python train.py --n_kv_head=3 --init_std_up=0.0238 --weight_decay=0.049 --seq_len=384
Each number is 200 + 40 x the weight over its row's rms, rounded and kept within 0 to 999. Layers, rows and columns count from 0. The size before them is the row's rms in percent of the matrix's.

# layer 4 attention value, 96x96, rms 0.196, rows 41-63, columns 0-95
090,209,228,186,164,178,168,206,169,150,216,162,187,223,217,220,181,234,241,167,245,167,192,171,190,210,104,228,236,237,194,236,269,203,254,174,184,282,176,149,162,171,244,288,182,280,252,91,211,200,213,161,197,188,182,176,168,236,216,113,142,201,184,177,209,191,188,183,235,191,236,262,189,209,207,219,197,238,149,188,225,169,129,255,219,311,166,144,143,222,177,165,214,259,220,207,262
094,187,251,119,204,155,158,199,223,178,119,240,273,172,117,108,189,227,169,176,175,158,180,207,235,199,160,214,179,233,168,276,199,198,165,177,224,268,212,232,172,307,182,119,180,174,240,205,221,237,176,205,235,188,218,186,232,232,269,210,165,220,229,252,206,206,154,232,204,237,192,226,175,255,311,207,175,162,189,206,166,229,205,217,196,136,214,136,242,222,245,174,172,160,164,141,219
099,196,214,177,217,263,160,231,165,163,127,196,129,153,157,203,231,156,172,154,180,312,225,256,229,214,169,189,191,170,236,230,118,164,204,224,246,236,169,205,190,127,155,298,168,191,213,211,213,163,211,181,201,184,236,162,176,263,175,214,186,243,199,258,130,232,266,243,132,201,217,245,226,162,171,156,186,190,190,160,240,268,170,170,184,230,228,292,183,166,177,198,282,214,207,226,218
096,249,231,175,178,146,213,166,178,215,143,154,152,143,311,220,223,171,221,194,209,190,224,261,108,301,238,142,222,179,167,209,215,153,219,289,205,197,203,221,245,266,204,197,185,246,193,197,233,196,193,173,208,164,224,191,166,220,196,222,197,173,182,230,155,218,190,214,218,226,266,211,117,239,190,151,174,227,202,186,177,207,250,124,221,199,172,208,68,261,207,176,250,163,228,203,139
088,178,194,193,199,224,201,266,171,179,189,242,137,176,177,194,210,210,253,175,144,232,186,228,144,201,244,221,256,194,229,170,219,225,212,208,158,247,202,233,166,214,188,216,212,189,262,220,269,156,213,253,224,198,169,211,199,209,253,131,182,127,152,177,153,231,178,155,95,264,160,337,194,160,106,193,151,213,218,208,244,172,244,149,239,246,149,178,277,178,175,187,189,189,264,178,190
108,134,154,194,202,224,216,244,157,152,140,293,156,193,165,238,210,208,184,222,143,202,194,167,216,197,203,235,230,197,225,216,179,224,74,229,279,148,274,294,151,200,232,139,232,126,175,204,236,217,180,276,251,192,175,211,199,180,168,217,247,277,189,236,281,182,187,187,165,238,213,219,147,143,197,200,242,202,202,168,261,150,162,241,192,222,189,184,176,246,177,179,183,210,247,167,194
092,178,257,164,135,324,205,207,187,186,175,230,129,227,171,166,178,165,245,229,239,231,177,255,213,196,192,221,234,154,167,251,174,174,206,228,241,274,216,272,230,198,150,190,248,226,140,151,180,221,212,209,135,257,242,192,144,242,168,152,177,203,200,153,230,190,192,182,191,155,240,171,314,226,200,229,243,163,199,217,162,215,257,154,185,198,153,199,216,202,224,131,208,198,245,129,121
108,202,268,215,205,228,244,190,231,170,236,220,128,115,247,160,179,215,245,262,240,124,218,173,150,194,117,170,147,277,190,209,178,208,154,185,195,248,152,175,318,192,212,207,210,184,203,217,194,136,183,239,192,187,237,184,200,206,227,241,211,195,224,185,217,218,93,190,193,224,199,194,225,141,160,174,163,225,180,214,307,181,222,290,214,148,158,254,215,164,216,172,178,187,242,163,242
092,229,183,191,247,175,124,254,177,180,180,160,184,222,254,139,111,248,223,193,175,188,256,188,284,202,178,184,217,169,202,252,173,180,195,191,216,182,147,237,225,169,142,162,231,218,172,231,210,195,127,172,217,211,209,138,219,132,214,218,147,205,262,187,227,187,258,277,217,216,213,189,287,232,161,122,244,287,195,228,175,158,296,138,149,216,128,198,227,213,184,212,215,226,195,168,234
085,230,225,202,177,152,204,166,177,222,211,221,208,242,240,214,186,176,176,162,227,253,183,267,255,165,251,207,183,254,199,263,181,216,140,176,196,137,185,205,119,235,173,281,213,135,248,163,179,226,170,202,209,243,152,223,219,223,190,143,179,264,150,229,126,214,268,246,175,204,154,159,164,246,174,238,306,209,224,220,209,164,153,191,175,158,128,192,242,165,219,184,113,243,259,250,237
100,189,208,149,180,193,168,253,216,244,212,159,224,178,201,184,185,201,256,166,185,243,191,160,201,203,174,190,98,217,151,209,201,240,175,111,293,282,187,205,212,188,161,171,273,216,219,298,257,249,240,228,174,186,182,139,189,224,299,188,238,117,153,174,145,139,238,206,150,190,240,195,245,216,213,240,221,160,236,179,140,245,115,200,234,176,213,174,180,199,216,186,210,252,200,204,227
106,211,210,243,217,264,144,166,180,206,190,189,195,158,195,258,105,225,170,222,189,234,224,219,128,221,238,177,284,190,213,216,172,255,86,228,154,163,205,195,196,204,224,233,180,194,269,200,138,239,217,168,257,217,176,204,206,231,117,240,245,182,187,221,229,106,163,244,168,211,166,231,236,161,199,276,182,121,191,290,145,183,174,159,191,182,178,143,222,203,254,224,179,198,230,204,254
099,222,137,244,227,192,200,218,190,157,190,197,191,204,203,200,156,148,251,194,209,187,253,153,204,193,262,137,199,220,178,220,212,207,145,180,185,181,194,168,187,203,156,193,271,155,225,205,206,166,162,180,151,158,202,260,302,225,194,163,140,181,144,256,216,201,236,158,160,166,189,210,255,249,175,239,287,278,265,250,302,239,176,159,175,204,188,186,265,225,164,243,186,127,181,117,261
096,185,161,178,212,153,211,118,235,184,150,235,207,181,207,158,166,224,251,234,257,176,150,192,198,120,144,252,210,226,245,268,208,193,178,165,191,194,219,241,198,176,235,244,192,215,148,183,178,215,179,198,210,222,194,228,217,225,251,312,164,219,203,153,167,98,262,231,209,202,162,284,208,179,156,206,206,129,276,225,182,213,166,238,145,176,195,300,190,186,211,235,237,156,252,131,157
093,272,212,199,254,164,305,201,226,242,230,113,238,139,179,231,203,173,201,151,158,185,155,218,205,159,194,232,208,221,113,173,252,239,166,222,255,166,197,191,146,194,238,179,168,161,145,252,194,269,219,247,173,226,229,183,156,245,215,158,201,148,220,173,213,219,194,245,272,192,208,273,194,251,178,177,191,175,236,149,236,144,204,217,197,149,191,120,214,171,193,139,256,167,223,177,289
105,225,231,114,176,227,266,290,177,204,250,139,229,238,176,223,223,190,196,197,212,158,168,211,208,244,174,191,168,199,152,185,94,163,206,166,242,265,205,233,220,166,253,200,195,154,195,109,168,296,136,185,237,235,256,222,193,202,186,196,205,184,211,164,225,132,167,229,229,213,208,185,197,170,225,183,171,194,315,160,231,220,161,150,144,237,176,226,202,221,229,169,154,189,193,300,175
100,231,182,212,140,157,178,184,151,203,208,164,262,199,211,158,232,220,236,202,211,240,184,134,240,192,233,192,200,258,196,220,264,238,240,160,164,198,76,212,190,246,165,252,218,250,136,234,263,173,263,193,149,219,175,196,150,150,154,216,174,162,214,239,192,208,175,228,259,219,219,255,151,201,246,193,204,289,264,175,223,178,211,203,200,193,202,238,221,197,188,185,186,140,184,68,120
100,238,191,193,229,164,221,195,192,252,167,215,158,182,234,184,239,206,242,197,190,122,207,226,197,172,137,249,238,242,291,190,239,175,193,192,89,224,139,199,228,170,242,190,197,160,170,188,145,193,218,259,129,204,160,247,223,231,169,163,171,183,205,163,255,213,283,252,185,160,98,263,223,252,181,217,221,247,141,236,190,174,163,181,214,293,211,143,201,175,238,221,192,195,217,172,116
101,228,245,232,189,262,191,175,191,161,207,217,161,207,173,114,223,186,173,180,140,192,258,226,214,210,221,195,179,190,156,169,172,124,241,205,239,262,216,111,245,169,206,193,151,288,250,220,333,155,161,126,156,163,202,238,223,195,192,246,200,162,206,203,244,162,145,225,169,106,212,193,207,113,227,271,211,210,167,204,236,188,195,241,217,203,217,189,183,207,279,229,211,162,219,225,221
088,178,181,182,254,141,117,155,185,133,172,174,177,218,233,237,207,284,173,196,181,229,165,206,185,199,161,155,151,218,244,181,187,228,224,189,220,201,268,172,190,235,249,236,173,152,184,224,197,200,255,204,217,218,306,116,254,185,157,225,205,158,252,205,203,225,196,160,181,209,276,219,193,159,153,294,295,195,166,203,197,194,178,197,156,243,298,144,273,222,213,182,183,207,228,162,149
090,217,211,219,170,157,178,141,243,193,184,251,161,151,186,213,168,117,221,159,158,200,155,161,166,262,189,209,197,209,205,206,137,315,234,224,200,249,156,199,206,130,268,215,241,243,115,161,214,206,187,195,134,163,257,213,170,255,223,218,171,188,201,249,193,188,169,241,228,264,187,165,265,201,147,170,211,279,205,215,144,179,243,152,190,239,235,140,272,144,242,231,205,151,235,205,224
094,119,177,245,203,222,169,197,141,150,88,242,259,218,210,196,206,220,144,194,164,206,209,230,228,126,258,219,242,163,244,242,180,151,229,229,215,139,239,169,217,186,246,171,263,203,184,163,193,213,216,235,128,199,244,156,191,204,165,244,171,178,169,169,261,187,126,174,230,251,182,190,248,262,151,273,251,217,205,180,222,271,228,122,188,203,170,208,121,219,250,258,214,180,167,203,197
097,261,127,164,200,253,192,154,235,190,153,177,163,227,260,217,244,241,280,164,157,234,203,160,146,175,214,232,173,118,224,173,157,181,208,165,245,219,213,214,256,219,254,129,235,187,217,139,212,216,172,220,287,227,175,209,147,178,167,175,211,193,184,209,191,206,312,215,246,208,256,110,184,224,225,171,153,125,243,135,183,209,245,175,185,150,202,230,219,168,218,247,187,243,161,224,247
# layer 4 attention output (transposed), 96x96, rms 0.154, rows 41-63, columns 0-95
084,258,145,204,206,189,202,224,253,170,206,212,157,207,258,199,277,204,248,209,182,207,296,198,148,132,181,151,147,245,187,260,166,176,237,205,242,134,268,192,178,172,165,212,224,190,196,241,167,201,183,239,226,170,278,231,204,182,207,207,228,192,191,253,187,165,198,218,194,290,162,170,208,137,210,214,123,135,254,225,125,210,248,134,212,179,151,194,212,277,156,224,221,187,179,187,99
079,204,203,148,221,246,294,145,227,188,240,115,125,247,208,196,120,181,180,223,227,217,225,189,187,184,219,211,89,207,241,170,272,198,184,185,232,167,190,136,194,170,201,170,154,205,257,194,183,180,183,230,207,160,165,235,165,150,99,204,234,237,172,229,212,243,190,238,218,162,293,250,231,162,126,261,215,248,239,191,197,181,185,226,214,208,170,280,197,196,239,278,208,198,182,218,169
102,218,183,207,226,234,250,212,151,255,223,247,309,194,230,199,179,176,176,163,213,139,196,205,181,194,212,216,206,203,95,120,251,223,242,139,169,168,253,251,276,279,204,123,155,198,125,228,201,255,191,211,231,210,191,186,224,175,199,186,245,252,160,162,251,177,165,239,236,235,168,163,171,238,220,225,225,200,238,198,207,195,190,214,236,221,204,145,183,156,152,254,152,131,184,139,120
085,217,194,234,179,197,80,235,205,174,196,190,203,252,107,178,227,291,214,232,163,91,210,202,247,143,194,201,205,255,178,175,231,217,177,202,191,195,178,242,194,167,209,134,251,272,200,207,183,216,169,232,272,217,145,181,237,190,151,154,250,254,183,199,241,193,224,170,205,198,130,233,208,192,190,291,212,141,157,237,229,219,229,241,190,155,173,175,235,122,248,214,189,136,179,207,257
081,161,205,256,202,198,187,140,173,199,177,153,212,210,143,235,220,239,168,253,156,178,255,111,235,224,217,188,148,172,158,247,211,245,165,222,154,173,193,194,194,189,169,267,232,242,140,202,174,256,145,238,185,307,236,149,251,198,183,204,252,267,206,229,221,203,226,251,259,183,186,125,233,227,186,267,166,140,249,272,136,187,147,195,157,233,150,230,153,197,178,147,224,171,216,162,221
099,184,245,182,224,184,261,141,210,212,202,225,244,248,219,180,180,216,191,128,184,202,180,195,249,256,163,188,168,127,250,230,247,225,245,207,184,198,111,175,250,143,162,237,229,228,225,175,248,220,158,189,132,207,222,204,191,134,224,181,205,176,250,118,105,185,220,205,218,197,163,181,223,255,165,138,258,194,236,237,201,176,188,168,308,181,213,228,228,139,219,242,126,166,264,151,252
078,225,144,221,249,147,211,195,261,213,214,143,232,116,230,150,205,285,254,150,213,141,229,149,166,196,190,147,201,190,209,237,202,216,230,152,116,188,200,190,301,202,234,237,187,192,208,242,234,247,150,257,260,157,199,208,185,168,206,156,255,194,148,211,216,177,223,162,236,207,182,197,74,134,210,199,242,201,234,200,156,187,182,252,219,151,229,124,178,193,238,216,199,216,258,221,245
100,184,175,221,245,217,224,183,153,209,197,176,234,239,170,220,244,168,111,196,186,211,160,159,203,157,220,258,219,177,191,186,256,240,231,219,183,125,166,266,159,243,162,189,225,227,293,156,209,261,220,176,215,166,170,212,322,189,200,89,141,157,242,205,225,236,241,204,195,227,206,173,188,176,182,251,165,109,244,178,172,192,135,150,212,168,254,229,185,225,257,174,207,240,164,249,159
086,207,220,193,140,167,245,155,191,193,172,206,289,152,167,199,247,140,237,211,162,194,229,133,140,216,177,161,203,248,155,173,212,215,230,242,159,204,244,187,186,281,166,184,157,238,159,244,188,152,252,177,267,182,202,158,229,235,179,138,257,196,198,185,245,223,114,192,189,154,186,259,216,189,166,167,134,185,247,141,210,185,226,295,244,190,251,168,205,176,277,209,166,223,232,295,213
079,152,192,251,180,168,192,219,158,165,193,235,216,239,263,267,199,219,200,174,173,250,207,205,187,262,199,232,176,205,169,209,232,199,203,141,137,248,189,189,230,229,203,187,233,252,203,220,199,167,171,226,164,210,259,237,197,207,222,260,226,100,218,154,265,128,170,156,175,166,237,202,203,252,211,157,164,346,158,108,145,205,235,175,237,229,199,145,174,185,165,161,144,253,230,137,189
093,230,157,268,243,213,246,125,200,135,166,189,145,174,216,165,160,178,176,291,239,151,163,221,142,215,183,183,230,170,238,166,173,192,238,184,161,223,221,196,244,218,194,176,164,164,204,128,164,254,261,173,256,225,210,249,155,148,162,244,247,188,241,290,221,252,148,233,215,235,249,189,208,221,179,192,132,249,195,201,157,229,184,259,144,290,185,196,123,182,190,251,199,161,163,232,211
101,226,211,153,218,98,226,195,218,152,232,234,209,262,220,228,218,169,124,221,205,173,114,161,272,189,254,228,141,221,235,161,258,136,214,213,220,262,203,230,217,228,192,223,239,158,172,188,266,198,163,221,161,205,272,198,213,186,278,216,216,228,200,164,149,222,258,176,241,162,205,195,141,205,102,173,233,274,159,147,242,198,198,139,212,189,261,182,215,197,131,224,159,180,143,185,188
091,192,205,190,185,198,185,134,198,233,203,242,198,190,224,259,204,205,203,111,213,297,182,174,243,198,221,248,203,211,197,196,183,180,246,256,178,222,146,234,247,221,179,267,170,216,180,160,239,177,168,227,156,215,222,162,228,207,187,180,219,107,167,178,205,154,162,254,219,182,215,160,256,191,234,224,134,223,122,184,120,111,239,264,242,255,186,198,135,176,207,152,186,220,262,319,167
091,196,236,199,124,198,190,155,181,159,194,181,238,191,233,237,219,141,227,199,160,208,227,247,224,227,198,204,163,236,194,179,194,218,258,246,184,204,167,158,181,268,183,157,259,189,200,166,278,203,172,123,270,143,229,92,200,224,140,140,199,232,242,221,228,282,210,198,187,227,268,174,212,225,185,179,256,186,179,214,179,224,206,183,204,182,251,160,171,203,184,161,87,294,123,253,224
088,275,181,170,151,216,170,210,156,170,160,193,176,177,196,163,163,233,207,264,183,208,170,223,187,173,186,182,152,160,271,216,216,211,213,160,168,232,185,243,186,177,118,231,216,296,233,175,202,234,257,205,155,155,101,262,262,116,218,238,223,242,225,197,201,166,184,191,158,168,250,171,190,169,184,270,206,282,225,241,142,273,244,189,236,226,227,212,227,177,147,280,145,176,148,207,210
108,191,213,196,221,183,177,235,250,199,164,189,133,162,164,208,205,193,199,199,197,202,289,250,185,191,213,212,192,174,200,278,282,195,209,146,156,110,217,220,194,198,186,154,242,183,147,330,249,185,244,207,146,189,150,220,126,161,179,226,188,191,167,216,142,255,196,244,126,187,229,191,138,205,205,156,265,166,162,214,177,231,216,279,190,271,268,195,242,191,237,237,230,205,162,138,184
102,203,198,193,158,232,155,136,206,173,210,159,160,221,268,183,242,131,255,157,225,167,217,225,166,185,134,186,236,222,215,169,171,262,141,207,222,233,214,203,190,192,174,191,191,238,219,137,93,164,193,216,263,137,219,204,277,233,240,187,234,229,154,222,275,221,173,181,164,240,184,174,254,217,155,228,186,197,173,265,164,162,185,168,192,249,146,166,172,242,233,176,162,254,200,302,295
091,266,192,185,147,160,154,187,208,122,258,257,213,190,202,223,259,183,294,240,185,267,199,167,198,197,211,148,230,226,188,252,174,253,207,224,306,173,196,212,200,234,155,165,205,178,203,224,214,227,188,196,189,182,236,141,210,229,170,188,307,275,185,173,175,169,165,145,254,172,205,143,216,181,188,179,205,140,228,180,239,194,148,135,200,165,164,200,126,264,237,120,233,214,148,247,211
095,160,138,146,219,200,181,213,177,293,198,209,171,226,216,173,151,230,152,223,175,159,221,153,156,166,200,199,231,200,186,165,182,253,219,245,191,220,152,236,248,209,269,181,202,156,182,209,126,180,243,238,190,248,237,187,173,251,185,191,163,203,156,242,174,217,269,221,303,266,157,194,178,208,232,145,194,168,193,158,188,119,115,284,187,195,269,277,251,210,210,194,246,230,129,196,163
079,243,192,167,156,213,285,224,242,228,302,161,231,235,167,248,206,226,165,184,204,210,208,243,188,151,207,183,238,169,179,214,201,150,180,314,172,220,137,129,248,213,176,246,226,166,128,192,190,211,136,141,157,213,157,264,163,225,226,211,248,185,166,160,140,198,206,195,207,246,141,223,218,198,223,95,225,190,179,204,197,245,215,206,302,187,186,199,113,207,180,225,245,228,173,193,216
081,269,135,178,164,200,196,198,225,258,187,198,259,177,185,149,227,225,176,209,124,168,195,254,251,169,157,159,237,239,236,153,238,179,168,162,206,196,226,210,223,211,132,260,212,178,189,245,198,217,205,288,186,220,158,143,257,167,216,152,215,213,132,266,211,211,229,172,134,154,202,172,153,222,227,256,239,196,196,165,205,113,210,216,210,186,179,246,112,215,226,150,241,320,159,242,203
090,254,179,206,176,205,276,200,267,257,220,177,251,177,207,217,207,202,213,139,235,190,227,219,190,246,177,216,193,109,251,165,155,206,211,263,149,242,193,167,210,204,200,217,148,181,205,165,219,199,187,227,220,196,233,232,138,172,193,176,241,229,215,228,134,151,200,194,188,68,141,195,179,173,229,111,272,179,218,206,169,170,227,310,187,147,245,183,259,203,168,147,137,249,258,211,204
090,168,200,265,247,216,256,267,203,175,158,218,233,148,139,146,201,214,116,213,279,146,148,212,242,236,189,206,196,273,216,174,211,164,199,230,197,130,245,271,230,166,187,229,171,204,213,275,212,212,285,146,168,220,167,216,125,180,222,209,204,186,161,114,180,163,190,171,157,152,211,235,194,165,235,235,250,252,201,234,192,202,219,237,168,202,211,185,195,177,268,234,110,119,187,204,214
# layer 4 attention query, 96x96, rms 0.178, rows 64-77, columns 0-95
110,186,307,160,205,223,209,191,194,250,195,201,222,212,204,195,194,163,197,185,244,211,187,247,189,271,204,246,195,189,203,174,165,187,114,216,293,179,163,161,237,114,229,246,225,273,265,128,179,171,166,233,167,221,179,229,258,240,162,189,165,141,128,185,99,191,247,236,139,195,129,200,182,238,171,193,198,223,166,241,152,199,173,225,203,246,201,235,179,149,228,262,168,251,211,182,262
102,191,232,183,223,238,257,230,233,212,216,160,111,182,184,243,206,105,206,207,193,211,179,229,242,138,200,148,247,186,119,182,183,162,166,145,176,148,155,154,277,229,96,180,221,218,245,194,203,196,250,155,110,152,195,231,132,136,166,196,221,194,217,196,231,216,173,186,184,267,198,296,240,209,167,183,203,181,215,260,257,224,260,223,172,223,162,198,219,234,209,210,237,216,251,192,261
102,212,115,142,226,181,208,233,286,141,146,184,79,202,204,154,172,172,257,190,207,188,217,195,171,186,195,241,200,124,213,221,196,204,254,196,293,231,213,158,211,211,210,243,214,138,206,165,269,216,127,197,213,220,234,201,188,143,215,182,230,233,175,216,145,154,240,222,192,124,193,178,220,132,213,225,224,172,206,167,193,293,240,177,217,177,206,254,178,235,123,257,263,199,220,220,248
110,167,163,261,199,190,120,190,255,147,198,219,211,273,141,89,206,202,209,221,153,140,196,197,179,240,213,136,232,170,242,197,175,170,244,293,156,222,172,214,190,273,146,224,222,212,232,231,199,257,198,202,193,287,146,156,197,211,260,253,107,186,241,220,194,171,225,189,168,190,145,196,197,224,208,146,173,189,151,142,240,186,162,222,207,200,268,233,157,151,222,260,224,245,198,209,186
109,240,206,249,128,180,185,216,220,187,170,196,216,154,275,205,164,246,175,207,207,247,136,192,146,201,244,206,176,159,250,228,171,120,192,148,144,150,113,193,281,189,229,195,205,240,189,185,184,217,158,128,123,287,150,168,174,180,215,186,211,189,212,158,252,242,270,231,169,177,174,179,251,198,222,242,196,228,193,242,248,280,157,228,224,175,206,265,281,160,247,235,227,172,175,173,182
097,262,230,187,234,206,159,182,219,270,181,180,228,182,227,216,199,51,225,122,144,213,246,187,210,231,212,188,207,197,232,209,213,258,225,186,215,237,245,257,151,219,240,169,219,231,245,258,205,189,275,98,166,162,183,173,156,208,141,169,175,163,203,264,167,138,282,239,253,196,205,165,185,202,179,230,215,177,127,201,127,215,176,207,197,131,247,172,197,228,204,206,189,141,241,208,211
111,222,167,155,157,207,176,183,252,232,194,244,248,154,194,202,201,167,156,184,237,197,270,209,205,245,206,181,131,196,267,154,187,220,219,210,121,177,127,172,272,178,247,237,220,141,132,237,280,155,214,176,275,176,261,207,147,189,220,170,217,169,210,250,202,105,170,166,211,197,236,233,175,243,232,278,178,252,223,130,233,196,244,250,200,164,158,255,200,200,208,213,129,187,250,158,181
108,192,170,280,196,311,121,214,166,249,159,213,271,230,175,259,177,214,207,234,182,212,161,181,197,153,238,270,203,174,172,226,195,284,161,249,150,205,177,161,198,254,202,144,158,269,212,200,249,142,162,209,215,215,195,172,150,121,253,197,190,193,124,242,217,180,146,192,155,180,240,150,171,188,213,165,178,179,105,186,195,209,172,250,223,199,204,251,215,198,216,276,240,258,205,187,189
111,234,221,257,171,176,306,156,287,191,161,185,203,252,195,164,216,247,187,223,208,185,175,163,176,206,266,180,197,257,254,149,135,217,212,125,175,201,206,225,169,137,180,199,202,168,282,196,226,171,279,261,226,218,216,204,228,175,216,145,226,188,218,170,185,178,179,125,165,171,168,158,196,258,206,206,249,260,174,199,216,175,223,99,277,217,198,162,208,214,207,249,172,111,138,231,203
100,239,188,196,223,210,142,239,204,200,129,176,220,170,176,187,240,168,179,196,212,214,278,143,303,209,198,276,224,201,181,180,186,201,209,191,223,214,240,217,185,214,220,257,209,143,107,155,122,215,249,199,144,178,173,233,211,227,247,130,253,182,203,168,259,214,198,214,174,140,193,197,269,246,274,140,164,160,180,140,240,153,206,228,212,201,240,181,185,195,116,244,177,245,136,267,253
101,143,248,170,228,189,230,252,141,204,197,202,183,237,153,185,130,101,178,190,208,177,149,219,167,125,148,170,216,186,230,160,217,286,209,228,239,195,206,266,172,200,258,170,268,133,161,205,186,224,162,161,190,237,161,229,242,264,242,229,224,226,172,216,201,131,241,168,212,181,199,211,199,179,237,129,211,245,175,162,194,205,196,225,189,254,140,211,336,221,202,240,176,187,127,212,228
109,208,117,139,129,279,207,186,256,276,229,192,147,136,196,237,161,165,220,165,186,185,172,169,159,217,241,205,260,167,202,177,237,216,193,196,215,210,186,253,215,206,211,187,231,248,191,160,114,210,296,284,232,231,256,212,220,259,146,218,206,205,216,251,211,228,192,233,160,226,161,150,178,137,148,166,125,205,240,242,159,220,203,236,226,201,137,212,204,230,141,178,131,194,166,248,169
106,218,226,199,235,211,188,159,213,232,157,211,165,140,148,236,206,215,228,246,184,169,181,171,209,229,197,290,221,214,228,212,152,149,180,192,240,156,165,198,229,236,249,170,221,204,128,174,197,236,150,198,217,256,182,128,112,219,226,283,204,135,279,277,147,189,179,169,199,257,194,192,185,191,233,134,229,237,203,254,242,223,188,179,202,266,169,188,160,109,233,162,266,187,103,180,229
112,220,216,248,171,178,205,159,165,150,205,184,265,167,158,258,261,191,217,201,203,173,218,118,109,172,187,113,207,196,229,209,236,222,222,281,196,230,157,158,225,159,233,177,196,266,254,253,198,196,175,207,197,201,136,71,190,224,185,242,208,213,279,247,207,154,143,177,198,186,181,171,253,262,216,208,208,214,204,226,164,275,171,259,184,214,197,232,186,181,121,220,243,195,140,185,252
# layer 4 attention key, 96x96, rms 0.17, rows 64-76, columns 0-95
108,229,252,146,232,217,256,221,258,165,311,116,196,169,217,177,190,202,279,117,179,191,194,216,217,168,171,221,239,182,210,172,169,233,172,189,152,190,134,258,115,204,209,202,154,240,146,162,192,165,180,229,134,166,123,165,191,202,228,179,232,213,184,196,189,205,234,215,154,246,213,158,197,227,235,193,257,252,89,235,174,150,208,189,237,205,251,169,209,245,235,237,272,238,185,232,227
105,222,184,194,225,202,289,167,182,272,210,225,163,196,203,240,183,151,199,187,224,200,244,234,200,278,235,135,241,182,201,229,234,218,133,139,152,202,206,96,165,225,219,104,157,188,167,191,158,168,159,131,192,146,219,235,200,214,233,275,237,193,193,196,193,191,222,231,184,251,181,200,133,243,193,233,217,191,221,160,169,293,151,219,218,226,120,167,172,222,261,225,168,177,288,148,218
102,254,190,140,178,222,162,251,141,158,219,184,159,283,153,156,238,159,228,231,179,140,178,189,254,193,232,257,238,140,247,216,192,239,168,182,222,217,225,177,196,186,221,187,234,222,216,222,173,230,200,242,180,223,143,225,227,154,194,164,143,171,226,273,186,215,152,188,208,189,195,269,172,148,181,287,144,206,252,301,251,259,149,131,207,172,208,176,124,206,118,205,263,161,198,198,204
110,232,170,240,184,182,175,166,276,249,174,156,148,205,169,178,213,186,201,180,233,206,108,220,242,203,233,192,269,291,172,272,167,168,189,142,284,159,218,253,219,197,213,263,255,156,187,202,205,142,175,178,201,238,167,233,170,194,252,200,181,132,224,206,226,173,163,251,192,167,233,242,156,210,246,212,196,160,110,173,181,193,236,105,267,186,265,243,214,169,127,188,192,177,154,218,188
106,187,227,168,165,204,224,252,197,261,227,156,239,130,133,248,226,282,176,254,192,168,158,209,191,282,150,193,178,202,179,229,138,183,232,162,226,172,225,164,260,158,204,242,126,271,236,169,272,287,184,193,199,158,178,227,195,192,232,199,280,170,155,259,211,212,225,130,188,247,252,207,159,218,197,186,211,246,159,241,174,242,217,124,174,174,123,194,207,210,236,193,187,184,135,156,179
102,160,193,142,213,146,231,198,192,211,267,221,210,216,135,135,241,194,204,181,158,232,182,220,154,193,230,141,179,185,223,343,209,208,232,211,196,194,62,254,268,147,177,155,282,140,223,179,203,207,165,204,177,165,196,182,220,201,226,219,110,185,202,225,186,191,200,184,251,234,175,228,130,214,217,166,212,118,183,194,202,186,220,220,229,190,190,229,223,272,265,251,187,199,230,250,208
113,174,131,192,166,149,171,197,245,192,242,213,263,164,197,190,176,206,174,264,123,281,242,247,265,246,225,159,178,219,188,197,131,255,169,186,197,197,215,173,263,192,187,169,182,229,196,233,199,239,184,222,119,255,270,219,100,180,233,163,131,156,186,203,240,163,237,187,236,130,201,240,217,205,196,275,190,168,209,210,225,147,156,253,177,201,255,150,216,190,224,111,217,269,181,187,218
107,175,191,180,171,215,141,188,182,259,174,221,201,200,154,210,183,244,186,190,153,192,220,190,204,144,139,229,183,225,220,232,222,154,206,172,250,160,184,229,209,152,208,130,109,256,160,202,136,158,147,173,270,253,179,244,269,192,216,147,176,194,188,246,244,248,244,209,164,257,203,255,188,142,229,175,218,189,208,248,201,175,164,183,253,260,259,253,212,131,229,123,90,230,245,246,230
113,246,196,135,189,326,239,210,184,191,240,216,204,161,234,150,146,216,178,184,244,222,221,204,272,184,187,185,120,184,227,179,187,154,194,210,240,229,185,278,144,192,181,284,173,181,203,166,251,219,277,165,216,139,206,251,158,176,232,201,194,199,241,115,188,186,184,191,275,162,216,253,210,229,220,269,148,210,214,193,141,203,244,197,213,117,137,201,221,196,157,201,152,230,124,198,164
100,204,160,233,236,216,213,206,163,174,245,282,189,216,258,216,208,208,234,256,190,144,143,159,148,135,189,240,188,215,191,212,191,249,200,281,237,195,213,175,198,268,209,195,231,191,100,226,264,180,224,160,241,201,181,213,83,257,263,183,210,215,126,234,201,142,158,139,170,153,145,173,186,230,228,212,150,211,199,223,199,236,177,202,264,231,240,169,202,146,181,217,162,108,206,199,263
098,174,177,231,257,231,219,230,178,258,153,106,192,235,280,189,174,160,172,198,194,154,184,211,219,168,174,174,171,165,163,263,183,211,242,230,210,316,191,251,225,226,213,220,260,210,259,160,139,140,160,171,216,205,112,136,168,231,166,232,181,190,179,228,227,218,226,193,160,233,213,198,181,291,176,183,194,158,162,266,237,237,158,278,218,269,246,160,188,191,162,225,178,196,137,158,189
112,124,224,173,221,273,209,217,302,173,244,194,204,185,259,256,143,145,221,141,148,198,218,184,188,217,193,185,251,205,195,219,204,261,230,160,228,247,151,159,162,175,197,144,194,201,203,144,154,245,240,220,283,198,204,186,131,193,169,190,157,205,182,299,178,235,160,179,201,251,169,183,239,81,213,200,184,186,233,168,220,179,225,213,193,224,136,192,251,251,168,213,183,239,145,230,122
105,137,190,223,265,231,212,246,269,193,212,247,126,207,219,215,215,197,219,203,199,232,198,178,211,177,267,239,215,142,131,161,120,176,250,205,189,203,188,182,217,184,224,238,129,197,156,180,203,272,179,149,194,241,192,215,249,222,205,191,228,185,114,143,183,191,216,204,209,201,230,245,218,170,212,152,307,201,160,222,213,250,199,165,330,226,144,210,109,206,153,212,161,174,138,195,152